Weights of a small transformer language model.
Size: 23 layers, width 64, vocabulary 8192, 2.2M parameters.
Architecture: LayerNorm before each block, biases, capped logits.
Training: 141M tokens, 2917 steps.
Each number is 500 + 40 x the weight over its row's rms, rounded and kept within 0 to 999. Layers, rows and columns count from 0. Numbers have three digits each. The size before them is the row's rms in percent of the matrix's.

# layer 4 MLP up, 256x64, rms 0.32, rows 103-209, columns 0-63
096:476486471457516458521532475492545451577495501435523531505491472499450451491564453591524547478536521531477528500506577545514512499531612541430447453475491486549558427502508537485466463511520473
092:460521468485499469503500495513495450499503581520460502512535584533524526494535514514565633512514532525504506505459491424442481430487484530477510525538377515496479458484432534518527543444492511
109:492478488556484464481482506515512514490561534476570529435605465461581469440444477466514533447524421536503523462442490494451532501432504521495492491497483507535488515548518531485556438449593507
101:521505521456527540493515411466530480517516543541528490533463486548497477544557464484444554451511541497495503495441572497489454487490516534577508490500459430590484371472501425512532493525483491
094:523470469512434508577487462465460459470440493490577475460537443489550500465493498478505538525509536497599480526510471570583450520555490515575408486496460509521521421537509469509455508490494518
105:472550534446514532504551401532471537521469488617523458488555471515433505520562455501513502496527507446505508475392518515429538498544427539511508479485489423445493529511493496511500494533529522
084:508505488486523500488482551475482491516466570469498429547529524496548534472481496446464500538483403499512461437519527441426547444513543508465473530548478536480344551501487514523524527458499517
102:506458453474517445544517453470477541447534536505571472492542485493503509485502536586579472480557527503477476497539485525418487485450574552461545486530528561392537437485462469509513489499502444
098:438515547523480530474557482495519565554422435540489434487511452515495478525504500460533478495518537486530539544509483545465487566473469517449474504607506431497551499421502509435472476450561548
097:485555493453458520433479476462472518458499488560472470558547460542425460579514441461508467420461498490527575559541521515543532480505483491505502510496480541488440504437430578527478489468534452
105:536517563550471534537505503508511448597414543534476469438496529430464481456545453469459470504405548516501512517457429578514505494512480493493446503490484469517492520531461563439500464522548528
087:458584574366515470552469541495515455511529502557457523500511522469568495508520519519459584462487540498586550482513446474459494462499475533506520543532522514512484474571513488519555475456493518
093:475437451469411517523487426494547536466514586507440504455531483511481514411529556507460462566543533471525514576485447472509464464466472525514472484500441481525534558539483525509510523458506579
102:566541559500470515528431489498537585540561430461597485427496517473522501514456519540423492555500573506459488516471562435475490513470505481491505485473512525497525504505433492557546456525461533
100:540508574496473470539524409451551531492457477605507440475510499491504479501512490468463457471479519472501526473514537563499476584485491508547460469555474436471585473526536504458445487533581467
114:491523502441553433478591472566507517526499494476484471515470529521476495532549460508505465606500456551576512430490475530519562431479464498473538531435480462456476489553515568487530442533498469
111:408510599464505429499499511510504563495467545463532460506455504530473532490493471484525525525482505482529495493496444554530517497498528448489520543521487576524491433584531376460557499523540456
097:494569549530555459479555458492519492530406483434573466476557509473415462451562493473524592511472522532508490463501479453474518520463527504476481488486500490476490476499464445476528446583575503
105:488536513540502542523509463475504494538518501572527369603477506537440518469487446462476517456490569428472527523493447434466558499484499507532496523523499417544519501489441463551498511495508455
117:533453498539511521486445491494503446481529408518537416462507474506483479454488565510504473467504493486562542479504560499476496461527546538510383496538473488521527457597526487476486487613472529
101:475553473422530581524451442386484489459513448537561499514506519455545481528568518530464476483555459489460502517465478505505434525501513578510519564531507564473453511498498443468531489528504446
114:530552443496544462573508480518507484501545466452446479490517512450511549516498570538498518548453485558424466575481495513491529527450469480491505484559497509412529477526443501491574604493526561
102:454524522512599521516517486602483500531456488538517549505520443594472463507544548446508521536579519504496488480458535453480437477420509503525421551465459509516461446500501518515533489480459455
093:494454526465502531512482468542491480551559530511583487520435455464490576516540508587563480512513465571491479515459530473529476468518540582437538455472461492537435533438492545512501431541474520
101:491524475522462528544529381460488501458497529522520557437492551502497498370468510532569550543503513554530542478470534507517503464474539461552499445557500514494557468457470483446469500486512562
111:518491525491477477511511440562429496516509519510470477523436502430546503521481574504419567472553494558480521482534490432529477574480517500475476513529558507535497489548533488447533469456584398
103:518502468455438484498528533515489443498474555444516513408489549570498526492447582487493549476436554443540553491490448543555552476497544476433452536538495530493437513539461551468464464525495503
097:543471431479525512499502445470501530428544482455495512422554512481570524526458502502496474579463475584504491432463536537530551464548510499518451457520483603474525534544509454469563477466482510
091:494581490388486453481509541460453532595494536465506471483474496511518497559547575468448486437505494457526545447493485467515466536542507481522518521523492485441584524554504517494544537586502498
093:440554489556484502481574496491450495511477449609456475537496500491455457514460532518501471490516472435541482487483433490499495469485559485476472603478506465579457502576534518502551510538536428
097:498487532474526520505518449548505453487472531497460433468486472499544484569483427431525581521544441497525532539529441531486448487494454408502504606526451479512528498461469513498520464591480523
094:487556529467461490470524499377525481506571485420504485535408557563497517474566531472481498480500481509465502583424496529497572434509537422478537522507463528498513524463462510483510519507507501
101:501552468531510543569533495576436468445470514487493504513469453564491526532503475495502476468462437596496536480455519565463554504460447549511499537458485450488414498556443495492571469550489487
096:474441464445557552513490539511460534520557467461505514480482426489469501483567506522483486518436574544505516493483536470543478542464487539581451585524525612491438480463559518465499488500502465
093:485515524524499514497530435507493440432528552511509432545610483542500439510481579413464485538512517519518523525504527549509493464479530515564508478466485435464471528518439516483527476607458525
100:453490548493452499541474465477550462474458483493557481448462429479520478457501459509522468460475529535523526533470476556531482478455583531576563455460492503444527479459487422551518476521595563
095:482483353433500515548498550495472527550502552531497482473482423562487493470435524561538534560501526492525468530500508537502499494451536470472512458458454432492561551522521537522539563495483524
091:476552531479414466449510505508422464507460586538493502502408543524471489473505550492442512504554418480584549533503501511483513547549508498519456464524476438466470544517528530533495545457499566
096:471473538506520502568475518521443529537473549559420452492435437543475514528435528562542495477483472538463474420570551520483500422534473521483467484543478443510540506499473545491500591536489509
113:526493498449485539454569438528483524411500559471583503527561502526607483489458549441565509541500477486530498475459532503461578540441457505482491520489449453491507555508508462477452528530510518
096:574491515483511438524532439378540441520525596525499497541557456484521479465587500461483551486517531559490475494496438468500547500504433539518504458531464450464497492508482519449455482543501480
094:477501554519466468468521500559528476528486611536532547479484443556456468518549447466496487577545528506503544534520415489463462489524480496600467532453452501472474516465499503475585480461480546
096:451458520460476509526549548471470495566458498578474448437451522538449491485542446504473485576502507464606488507467487529513545461515477515470528569482449484471484545565546523436569546516506499
093:483466521522513520503568501483541541527508464493546448499521528483454479491530465452565511562519570534536474500461463511552493473490540590520437511466466453491465508499408479438483582505463606
099:460529487405522497521500480542537514533507485485539492476461426520511555523399480490491445519516482532439537429510527440474515543444539507497522489561528560431449566534584513509539486470536474
104:452513447519514456502512484494495553548480525579439535528555482473525470524447499437472591503534517514509582459447493491501536500432549482509529511511477538491426537518432577557477474514575466
110:523475533588455467498467472517492534529464523511500518529427441508526502533478549482493416543438481478560518520517508454497545479630549452476429505490556494441459455549472523483460513507484537
113:482532428443511475492486493531500547404534531486528513500522554451582471469413404499554471462536459524450538509477495563517549499497531511479506493549513478500513532509489477410526541581533512
102:500491499422540514560506448498524505505523537503454569481446555556511505517503557480442462467532500542499491535547530547538478468553552547518432429514496515396460443486435533527503528444451477
096:520464566500494468456500494451460514524535461536431524524498401468456446510474584500508483423523483441594565525503498450482517474515556444507507573497494482554485508559457554517517502536502460
096:479541497500556544501431484459439495518493539520551524494509517468524531495458505471572472509503512526491556460445538515586475479443523514474453479526543461412470608485535509472505552528579429
099:504475424443502578529517439446520479478556458504591437549530548487520497452472505521499492523499499499524502438503565451518512505557570533525475502532531482466530441570510413505531531445501451
098:455506515420530507521509456478592500466538404496600510546491481461543488524503465484537428545511518413481428514482522493528475463515510503501488534597519539471512454512479486525441481551527481
094:484472537506532494456568557528524484533523506553494438405469541444464471484479448489436435498500478550506494540609533509555561450506494487474483521517485441474492539483475556484603491487501486
099:420545432539474542562490512490546442462513558560508472569493515441501447495491508515465506482470458460505445557524437464492570481480479536553505520472450498501489531571507478567521480538499404
108:473540445559546495513518459553495440560531576458534468518500504543479435449495489493488540505469543439538470485445555503466503562400481480579483512429550495526537462520501477467493575493523480
104:484516466507491517489524462411506495578522596504504500464469535414448562547495470547499483532487511557507519482452469528515465528544435528490492470468481568512504511539509546481466411543523401
098:544496476451482524458545465470505528551534469546568536442544521484459577578449567483502458537496431535480476418503535550472510458496542547510470454552499458440469495473492486419490546494517509
085:460463513474396554466530482432526474487550552521596500548489459520500454553482504476508577500462519548436492510465488522451465522534484521567511497558554510519537463474532536462519411484457509
076:560551472497495433564514402555470534500478498467509453474587478544454505572508492466509491523518546487575529450430543497466543523537470541504516420519512492539468525528488517453502507467463423
086:470519485479479525476533450587550515524438457501453471499495519517512463465475594483522481520475446543486455580510526435518544518562578493497484500497492513457490547455529422551510579457432525
107:557508513474475485459531463466507452531468435482447512527473500438563413537552476507483507525503486431505523540473531547505450457603532537529439537476548523499543583562493466458444468500488513
092:478449507520437484410542472594469476475511544468502454488499543514534482525490540480497500567439455526498448575455473519566474464542454526459500544531502544530416475489514459572529503440501533
113:476454456529559504477533493544469502576521540518479579419586446476479464440443497529546541471440493474517448434517537464439541501480500490511450539515492504488504465558469512519579502487519428
095:454541567476430503458580499515458553469449558501557456503538481497503499490520448536472562547480486544548540526515471567471460560443524469468470516469533474428515473530557491451490488456416506
119:538506439425575504521497482538518525433522548560508495588524581545476460461499455467552587536486484510498534483509497492389541462457501478505507522455523516444447494527434484481510490509483529
103:496493502488538462511526463502451464600423482502465512450466490457449452477518541521503545497528476524544481442544428537471559541561494560473475573540514430515479470529493561482504543592491476
120:551482563480520512485536480500503531519537423488502467453471459458543531497539449582511430569488477513519498518540524448543512425525554456499443458522523589448512527495513514557553513436565532
103:557513569528489495521476464555557519466476508520520470543445528537452498515563473436527509461446473545502542506471474509458476456503517493492491440440525418476572481429412557524514437556520530
110:418530417504518496482543459502503516479480523507495463471568516586494436539489495527533540549559523499526501461505560539594536437494494547526468557471482508466502533561520466428493450525445446
107:490602506490532442497529495545546516527501546487508440524374534481508524525552524445489481496478463479489570518481473523467481548479529486401459478568502430489567485490516530498497557530547473
097:574504425511505492511534490522491521498527520526564448509519525514534499481422529502510549574487469492512525517453564456512454405438477520495500515506465464552461459565557468509458497448410578
092:499432482508531530546481481500404542479508442468522499500508492465502463521539512523429557537464510571551536488565518526429533520445504535497492464518471486526442591460484485408505551436544481
099:494499587494529486502505453487508503523451552422519491603512459526507499496538444462495493483512505528476507526462481561482520491477529495504523465506504449549528505464409516449451446641557470
107:524488501496471571515529440438393589491496496524516562498430504537523506550509580462491492534528483492456526523507520540495490496458505487465451443504523498548542575390459518507563514495479487
100:497503501548441401593533478513506454543472499500468500470565540458591456474454486475476533533461509501440479519495490533496518463552533465451423475457544578479507484545445480502489550495565500
097:498497465598567489483461438597423461571514535489546525558559498507490437458544534498494509516486465488489488488509430455487532495445471492501450483449515465488454481508453526582526537439507505
104:572498506525513513618558490531547439508491448543478496495456494505533455513487486387498483499507496518456489530463488515522499458566513493520430513497428424504484507510538556454581467556540507
100:555495526492468424421497494478504487583553550456477505584503471533457429491396494460506501426547436544488535508472537494472529486504512505497499483570540539462569501523535456552473491515504474
117:529522472427560539502548502499462501572484438519513505460488454504509521504370484459489564495516473562469473491496463505529515561513598508488492498476474517542532523499537451432511462588521445
109:432561493542551500552558461472450564505429508437550453496532499370575468510449501466524476490534457509530509451547482482458491550515474494515490470491516463500475565534495511448513496556504534
097:497525487511505431495490508443514454495564542449534476482527489427479490529486460530535532514447448537459487426563451513433552531521474497522468547508505479574460407483443517502547576522549552
093:494497504472493513556559477544541546476501474514462538464555485537506456473540562421451501522498504437553532495545550547478491503544484417503389544526463497513465536489448506527506408428517492
099:511448483515539524455535470438470556526467471432554506457548528496482517522467501593482501605484478567492543469482555521534499526474511587445498443550509545492435510430477513472493545508468471
096:538459497509503458473448493460533514560525488453520451510495560506492402566505529580448461531497559480505412521439564470463513536486534536490449456521551449587482507528500513447541469496494518
105:442588527525525498534501477435502570499525452574502492556504472484460529521550504526499460487499510528508502482446510433480577444519450527519520475452528502510360486499418526528556480500506486
099:470493489498500493455463536508487501523607542477521479502483477534481471449512627566572486529519455464490464540536453500467552459517502495497445441545438532404548540513504510487464466531478543
089:570481534486560464601515396556516527495455504511449498490516465500555490430488479439393457517470530454519505540533538547485507497543459473502440515481464463522521534545475547506480509461497545
079:492472496572489503487503480406413497534554531534492463442469546500429460454481511506508467519473540558540490434395494581540518521455484490481457482503559504485473528497570492434487542468513505
043:440497500475503498473523477501487498567538535485467506463478520471505446525353524497510515545470523446493559555478536529452563455547488466491413550529533559480492434539516510456481513495537430
097:498600523537481480503445476420529483531533456509496526500574444522508463450437506484536544485503417491504516452471536497435516449471398465555506572519506468564530503499509502526459503518562521
100:529510489522461571556433428508537515516398515503453440481482530534460515499523520444492510529447503456519578505464428586543507487519501449596443500492490446498502542497485505452534530513486531
078:498533501515484500548488465460501491501473504546488477636506545512490521530537465497507606491409475465519505549470403508476476500555459529483528465481450448544532400483547490485474482497528477
104:493510531448485482533503490554474485590487500503548573469442438479552489586488494540447452532452460517502397436483422510478535512454520489508508599553499491462479507526502527528502499510444516
108:425599498446482455522554464512514514533468482496467533525490537533470525482571533470511514532504476503494621496449503493481475445460440473493517501456502470544497396534514506480485412550489455
095:434577522481474437484528454485468551501465506460548498493527505519488498538543403478472567465535498551507563496474481503414513533380500509521527511548523458510525519471409507526511495540552504
100:583518602508507495518557542593464519456575470479517426446498473462536536515518535507467483470495466486481495509466513485476470444506445507542466467469429487498473457539462468403515543464540500
103:490529558580517511468511516517454514495478492617555460536448530471449482575525528482567508529465447475510507531448466512428534435521509473537448571451521448481470473462489466540450509510464515
110:512460417520444455523481436494499507529568530479494507422462487492462576500458550480525556519492584528513540547547534537549490485527546479536528564520456469488532420521466516445577488504477462
087:531517497487493468511492484446502449504487529485581518554520543502514435532511568467499492559522508507477478483560451504450480477548477467520528560499384447468507555530474504485574504580445406
097:548523514487542481467531479413433501544460482518475531515532456551498408481437449459452558542526510517539470464500538500565494539549498498540446512574469417466501482549555490499508516498426471
101:524494523481492521442547536514508510482497517464566502458498496451515478427480508468539506472554481524558567495396474495582482508501482597418473549508449456518472518505511441478477478459587450
087:473511496491513576520484542588413603463530492486546466434517545440553510454553503523505498543556529481580499539459557433489504514505482461529450468505462501542531464542486516478493545482490455
091:474480567508456408548529569502505573538546480467507472536472465528503505508486523477497543596519473436560446561528497502406522441494505491529520496490422438526524504503507505571552502478528490
100:485554537479540518519438541538536460526545476528478519456443486483539535489516494495530532455446513516491506580404491460463517424495568430525505523554490483494503400553468528556443444474519507
091:560472460467482514537418524554467535485577579478568517523518467503543517441480509572548447557470461509487475500484544448446477487557547514481448495551494484476555487494513464568506518438445470
104:499519495494435521437489397529525549428524563488501458529534499533515493499422484450521470492551460525514542542507613499490563493476511479504502484498495509532503429468518470503612451468457524
# layer 4 MLP down (transposed), 256x64, rms 0.242, rows 103-209, columns 0-63
085:545584540546451520521494450478504488438515536516570501483498516556471551518503516410541482521403481487484471458553412501423484469476465486519543529477522564510438508553442513516487535476507528
087:446463509502430473554500547444486501556485525435507547467446451488482495501494560491511550541457480481484465436515445443551491505521487548502576463515460604503511601470511455531504513561507482
107:498446545528453442431534519559469519495512481469507498524486574548405495464517575442532528528460488447457462494549505474513559521445500484488499555541522542541535493440513502394479528519518450
102:489497539556528451557509519476508501480512499543532490600536526553500467455451551493417500443483534532487491567531461493543481545426530520469468416464512515436557436487475488553534437513464487
097:526514552548463466435587508543477544509550448489460524481559501516533492525461450430541502497517456480486487494562499469460550522404408489564520584441506458501532480517491501462490521495462463
110:460517537541489518550446527513485539579517486468491498484537466485413451503480470523542569538484536492513435552462500577460446525498506517481537549544508521531529359489526503451436485522521489
089:500453534472473517467425512553450488469487456535511546488473458483568487523448496535477494406510554512515459482502526570515456545450452515490533460572498482547619472491513449509534457507571508
090:484489515546507508449413596485535454508478455480458541511472507527451440491484526503448507553486502495509506501454480493607528552549521426495585464473422458536479572536525527513511499497520448
100:499535546472480571478457439491543441513493499461517525558540511539428482520521562479491554553481485469529512526490562525453459573484566469493491477487509536463462510464512400488398441527460483
095:533509465473524492463449450469556537492439431542540480463506550448514458490475561517488493477601565504489508468429524546554428538557504481519518507498482500557506482433531484523536421524562472
101:509541469565489567570546510480528437497511492501489539500468600445472478443466540527454442429546490512440414509516461530488538472483540501499544532510521484493545543551452431555508531448509496
088:566454564557457486494472533440550423533462497491518497514550416482522527485562528486546474570458523467513509512488517569551437426536531544499499457490518478473460547480526458504479521424479556
085:526448569471491484452526470530438485536469405533518515479466483440480538534562462488511519452504490479490522493553592554515569497496510468506528522606521444471469435530525466532557479525488446
095:501492498566422466450535462483490440448466533529434496570551518521460447479525482485527487452546490512559512405528486560516494558490594542463524525496480451559524549518525485428468528492485504
093:493510473537467482502455459494518422564475565518456509519489526601432546538541557376535523541471513480556495486520552454521532510520462471516464504512513483533484510473479432407491527519476504
127:445489512466509532461493526541470524511515543418455511525519526557525512508478496556484592495450563549510497536464503478457437525501479481535465486454530552426587439488450448511431526531467570
108:577508488483496573519559466513534508498532469544479532495440451471564514503530485508528460485490490570423484532484528459521507430459418543502505441475509450508527545430460621518468479490522517
087:505475418504484512503485558459468479460509493528510605458516519526492504580543482525386492527513526448503496548512490516543542446490572495485448476558447504489478517490565526508427551491426471
110:437529516470544571523468483522489542451489468437442410460494425527586464542554501506520481477494556523511520488538602516482501462494552450534464451534529468553511537457499502500506453448523517
097:476548456519471442483499476524499534572427507441488439537456458448506512500524493488499561562477569461455528535548444447505459569485480509548565538409527574489519503514478515495539451517537477
116:504456502493535458502484547507492453471414492494442550528589495459535538437518477525535484522533526435515460554430525452497538442568575494513521513434533482492473465514480500577516575452522479
124:564493466480538449432438530511514496497521482482464525476498535427508500517507561389475469478526567507579443524510476477514486499567593515550455443506534502454519513516505469558486534519430534
095:552468505472514505482514498532426539527502513402436506528475442553513494470472564543543449500544462537532461498540473512527463473550544510533519453576575488490399494510506505453500522424474551
092:499544554507496436491523520486516499492405454491410500447566491505534471536453539485442471531558506455523529476549518563485535514440423447528473520517526491489580475536477449511478545504587497
094:449488499488579559522519438497462425551458483547513557538479508530475523478483441485516570519466462358505530485486531504506545520466436409529502530506525474468497484471500536570530493506490513
107:566561523465535525479514487516459516521482477530435408519467525504485485536558481531470484438563476510507558466543500441512508487455500486544496492471533435515494520512399565553441498561426557
092:512519518515482495413477508540630460514541538447451484520495498502472436534533500469540455504534503427483530546542579459472505517456409458472452551552530529483508482428519536516495515484515516
099:480534503499521497502499486473514498408590467571518457459519535517509557522447535496438501476491380488482506506533547502433492498522472533461435527482577549553554520528561462514439502473462493
093:505360469528518492525480453508539453423523549492550517558503586476462457498546494579514512526527551483494440511493553445525423483502566534501479481478528480535497479517446530509478511498484445
093:504460476449522478540517479473622462538511479465477496458514477542460522501486498597483570531535498542534472537540490486458501511505530536472491471512520525534462438479533473492473483359511579
091:537472497489506495535549575429529436440500504532452442465478548480465460508497444533494471566561526531407487407515551538516542526508507493478512455473478488564491467516531548590475540486484522
096:539451518496526495476527446545442539529450507475438524505526494483606468558458497521530542499580535407541507468496490496476435589527551537468470483425517487498521471510458500442465453484505541
104:470558460482529475521570503460523544517458519492559526490541572502531426448448533504543477481457477446513469575509476465490475623527490484423466426548466479543496530483484523541508520519450489
106:501505479574504553565464515497479546464518521513486546469410489510525538513557531494494422481452406533506445495421453487580435531551490494470503428516512477529546481530514557563487506536496504
094:479518509487494449437490518472480490491545529550483509481463578470525453519438542525527460499546546611476507465497542490518454460449452424473477460520532491555536528465518455551430512449549577
095:497450517574584510474537568455504481554537454406484500487506544493447493573514467465518475516499502504583504488508615529493485497504484476471436469537526503524462413478542488493430528493476498
090:502460559537496446452483556466538488458421431482559538513491500487495522528501441505509559482548503501457553513489520490464570570481491458459484485529564456588473455530493448421507461457551529
082:527499487539554485475517517433527500443586466457446526526540446516482472411528433466488499481517477534465523480467506483595475497511513484493535421522529564532549489591469472552521492433516462
093:528493474493468492500507532491590504534429573508486527501516497418568471505523474486463541470515486517485570506525541531513460582527443516574474464470506542475538513521459418462485417503408482
119:512449459418510499553494463532540474425553500476533461543476526517447488518455578578520467521498421479536516530551529477451535426456575541514539501486531493506481476452498474415519489494545531
088:392499494508506513496507530549458514530409449501416520478491574539467506488512509469506512472489464471478475481498502515508482485507514456468417506508522591485524465542608435574560518483541520
089:478470484468530527517467506454475480455517512420445541450526484529506504457498526548438428480504485492541521507484456415534534506463526524514505501449529526492566597569543561540446489568452433
087:538531479482470444515483446523490534481536449440503520529541478462613487560512486537487511406512551503409558481515569477524466523541493533529496470535479424554476485520467465524536482512420512
090:562487542560459428542525481517517469405536561419523579509504495479530467495449510507419418492530494533486542487538546480493496488479484506497526465493540522477614532517479445489460524469468491
086:468450530520502515597533525464562485495430459467424501508440514450499469434528465572530519460471486588520496527539478522508466426483547498532535491455511428496512467469496517581530507500513567
108:425524554514559454470466495500497470547456527466509508496511461540521487513455481487541437520527480571505520477548440489491556595537489444478451480527613502416486478529487551493550459482554503
115:467460496498505450472454548521482543453365488468496525510516489449534494460585513506518509524565547516451481542528476443492500499489499588419542478500459520547508573510528529524518468537458440
112:505511593554479531475479485503499432589489507453518478508406461523409513447535551495443532543533532500461506500488469451471484493559475498486504486439515496548476512531570539547512448469456567
105:492481442532491447507574530506525520500496486450494482543497521495473554516580460496476564488546467428577508589472516493416461503523524418546530496506471522494540461478520505524484424405465491
087:447528522549508578597473482469527470500485468509499436514484451524558495499477497489447530473431516530505499483490443493449527499489453508584549483496528514537446532525555435543494451429525600
120:494472494491472574565552567541470565468432451419524564512483493508506493491550584520526423472535481545477487526458486461501485459517521508506558425510487511554480527442535507474518519455445437
119:535507535477490509546453520472521496503450520531448497508522469503575472455491478531452490447457562531581518506482508465456473592483478490543498542396473575502544480487572467571467473433493460
097:478512487508466558491504620490481486556535548548481503444545503517493523455490524440484505418441509572478481514522459484497510450499473499495545555476372512491485565499505534428562529491488497
100:460513467481466535602512441492530445522473426527474526547479497509527555541532475552530521549461499401512483532400478476476483446517515543565479437506501557472522464454531488502512533459502556
102:518455525556479502529464455532413475499516523410478485497507471477512553566525532486543429561425546574537410425530471494467497501527518457444483513508469489546489575530523459494483509492533525
110:457511553517462402534500464605527601480539505491497492553460469446465467529499452525488484447583510510448476496492497464409442502558518513478491531480481472574514531527472514468549512504496491
100:551467547431482465485414555488518529493566560483478519553546477490520499484522469477557550434469530444520483534541491404466560460495490461517485524520495560447389511502523471510477540524502526
103:477475504517458583522453489459513423447508520481545448526463545504474435443490536495512507505518513509543530550421488471444538449559517520449529501458506580515489548557480497625471527505505500
080:458480540540532485523550472454550450473484482469420478557522563500502450509534467559609511463512434479485489456513521523495519504547498511422528476548522529505488506499501581483529443438404498
075:560476501485498504464497560433535465490539508509532494502485451501489499530567409486492513477545518519455527551529516546452475465491508521576540524549514526455469435432545496600474445407520457
084:448482498527537479486552574491475491535497463554518495474483427443551431545529493549553530486564504474492505514504557537533405500545450502481565475489464543540476431510516540558442428523466490
110:476476555508514517506486563574476550441433498501538500517445530461505489525521533555485532513473443501514460539449394543429501550505472486531523478499484490489492423460555522502570450466539589
089:508473541491526495518538542389601494503498516513560498500453494469510515484517478528514499465462524407493517443565521371519484475479556457526510479512487453464556561487550498554497489538470497
134:511490531478548492531493479532435487551491518469421498521543516482510469454487542577510560445438442571498491378572512514535494493588491523497475480530498503556539482496433492529459462487547523
097:494450511485461482534538464524556560463463501512399508488576530530459478531520551526500543535469497556530498503505498492471436501505487477469574452460424579537500500500444501488555408454456549
130:487488548515498535550519528536436483514478551474484554552502566573529509479454463478374464422513553448513484515523517471470425514472592418491493517519472485507534540513494490527461495456479531
104:509534498450508530491498458484534528418554486540499523496552466505552528435489559451411428392538462531498535578474489423544500488553511528520467453498489475502511552520469447525556510495503510
136:561482531322555517524520510519497551474496469497493484447458481568502521477460506518558478524473479513522483501526525418501499500518479458490484453491550556423479498491496503538510510557578476
091:512491493505549477384507561430451500486549556531483540479509473499499493497448431521497534475511493449444439461560554509492563520473532479457555546533548465536455451515584509492542524443518507
118:522532486458475437543469422535496535478520482536367518509475568469539456494474544554469486517534531423537499462440534507524472521585482503436470468480578516475532512471505513534480538481535480
129:527537468492451486520482380514482467495512432606526481536575520541491540507477461532472499575492482519457497464485519474512511473481412526469530498534548517523568535454435540514475562508448500
101:476502504435510461508510505498578445483505455561494505543519526487506498555462442551439492433496473544564496558468489535424476474534513493466547527507500603557493511433456457538515477425482555
100:477500456505419431477468490471469584475461572502486538482503526491526528504557527485504489458544443510573505465486427491550520527529497531454526512420522545551530497536587474504484432453440543
086:467498512507506470496437517521521573519465470544398526394497512456553489513554566550482442509507472522535442465540561495494520474464434534505478492508463553468497512511585556516485504425505531
110:540468525506424518479490515492498544537412488499541494508528545496474476531491435509542573501468550507486415583424451463493504423501547536561478526484496468558488540599492498449473514482472488
106:471468503489455490529517525513561487475525567537474426506505530489560489549510530472424480481481535552496483462506616457459506483528519515485549474492525574472439472441440519419581552493505472
105:472579501491497396439518491430463552457510586465522550496492550468480514504528547492596512524535478436510469509534547445514505457486481498509515445542557550443474478493483428491537518482530476
125:518494521530478568607500470488473551537457471532484451491437525541512503477492471527494462501474553478520503607486498490479511581510437477506479478445490401439525481402493483499502524499527565
096:496499478562583516551529548475496493486469516484524488564471451445471520495543426514475569522510473494520447512550443533491495513531527562511556516467527376532418449492470507465522508449443524
113:548573514456542458528507547508430457496415450479462512477518499509496460497543530499476468485531544480458491470573434485546397502571479492479488446595486480521560466524513529558506515503485550
101:473462482539505455458506515484523464522562544572530551513425501633435520497555451516475467480481544495511416495433477519545520420522529458507468526487475502500493520424513524544520530521482533
088:468530501508513417492488515508503549439494537499445470490466583484472492435450515528549524475553465450499485528561516540525571588502481505458488412439516510514511434524533471495456524486469596
091:534519541542514521434499513550506483479450497522501570534439484446505485477546436548499395540506542452511482550499533504535491438462537501513470470490558385516486530494519553432463548512498445
106:501543506519463425542463478489563497529494487485448487486457469528477510539506594517501510499473576503500549461487516589461433497571423485504474521443497581477561497488487394512483510470475534
090:486545497480493511531564485514473487462435546499502498541462509531440580517463510459584576494547438478414569489622512554502518456496505520487506489421508474507480436492536505508483459501508478
109:515606556510517462464521512493552476594504565477538539484498442488391515546474483413489523510514524498463472475500529473412485529473494559467477551557524480526556464472493485502445491487506470
107:521394496507480501492504442583556583486493466537464481553550569537508504503448475510423510506475585501519524518511496523467523486476531551448478502423456448500473504509444464512531465513460574
089:524484553565472482486575551526462529460420557503486510556472447535419492505584549508481502472497454470457468521543490492547500490509519483531557427505469439427503492467546448478504576504456503
068:500488514492508542480564505588587582473457437502510539504470450445465544525535517452474539449534531503434507594471472487473506501539448487504460517406438536491481514519489556552519496489466501
053:559489463459489601513497465528484464474480473500537470520512547500589485362555575512562530494536513527506472487465486498562559452527462474492512473478482491475487473414518531496539472513503449
096:470455590464459487477548459536440506546442481458471475535478518474481533449503498506497474418504495524539530460558442494583492517593567568494513453495544411498457524536495494507499491524540469
101:494477483530546560441523459553433428617484465451465543411497447474501501519495552506482546509520530486440557483504529510506525457460516468510526553495460466554538487547462485554485550441493484
076:496454499497452502445467460440513466535529502531479517436548497432499504545448519606523520556538481407452473479545438457514532486525536571515502464528506557420561520527513526492507460464504535
094:471484513541473533496442538522571512498521500459458499432460503489531494498563555435489459471509565450594496521435553430556573498546501586508490477501525479500504496473485457491425475470471559
114:518557543427501520483536434559490557548499508533590577512497478483489508480513519496500538501494397543523540451453479452427485459525529517516527574441519526501528465488422522488441507449494472
080:505506489577441499548508521432525462526555505521399494430495561497547482528493557524486543464481579474537470498481533503522502483484409497511457491468481557505499476428466490595464450506551522
105:469463511471477483445465481428520492541449442489507513537488558490497444505504446552536480471526516518496459513499399449518564514544497497530451518533632564503496471516566521543469493516490576
113:495488532572497556595488543603442576493476506514507502423515542505493470528480532546418490481435471529485485568468458509466459540544467513445503491495496501509483495511483460551512454550421481
108:552486456528524545480480473508587427494456534563462486549527436508450559510454487509483547499462491518493490469490417430496481515562554541519515449501531454568449537533449573563503470495480502
077:416540547549534502543488530489509514496513534458506466505518496515512557517568414554512437506547495464577487483512530492507463551467492540438499456489565512488441472528522469501413499391452526
099:516546613548531464447477546453424575470477426493472481482497538490498505523493473415529535510499512473512495483549459491530485493538478459492446514583563496489468467543493432513542574535537495
117:505398428518485451499545561490476500542539523470503516525512556466497515419498481510513549497492476493582477517483466470472433570545532522519497473510546537504474526557503581432475476475396497
083:532504452533467451483506480518531416522528477493511463490478526539462531577486487495501491408424528519460505563506396489562439483478526536557573465516500539518456464491479512539536480583526465
083:460498492557402515553455495505564539494538486612520496455478510459539518558522518515514527525432471526515519473525472469454425485507488496458542504507515454382544523471509523523453431525523504
096:505555520549541516472484474537420435540533528488497513467568511465562460528394535557485520535492482415532529512483499514399569474487497469543441473497518539491510523547488487495446446522469530
090:469528495499469500439480468508543477501474417569518587458450480479517491584501464475474496476551420511477522458476509524592567495534475545430470503528476550493570552532471468533525530510535456
105:514537510542467405476543511478509490485523426506453506521484501452574498507527500489447447504582421527464467433516533505534470495564485517504486470455499500529516605512500520496509499496415600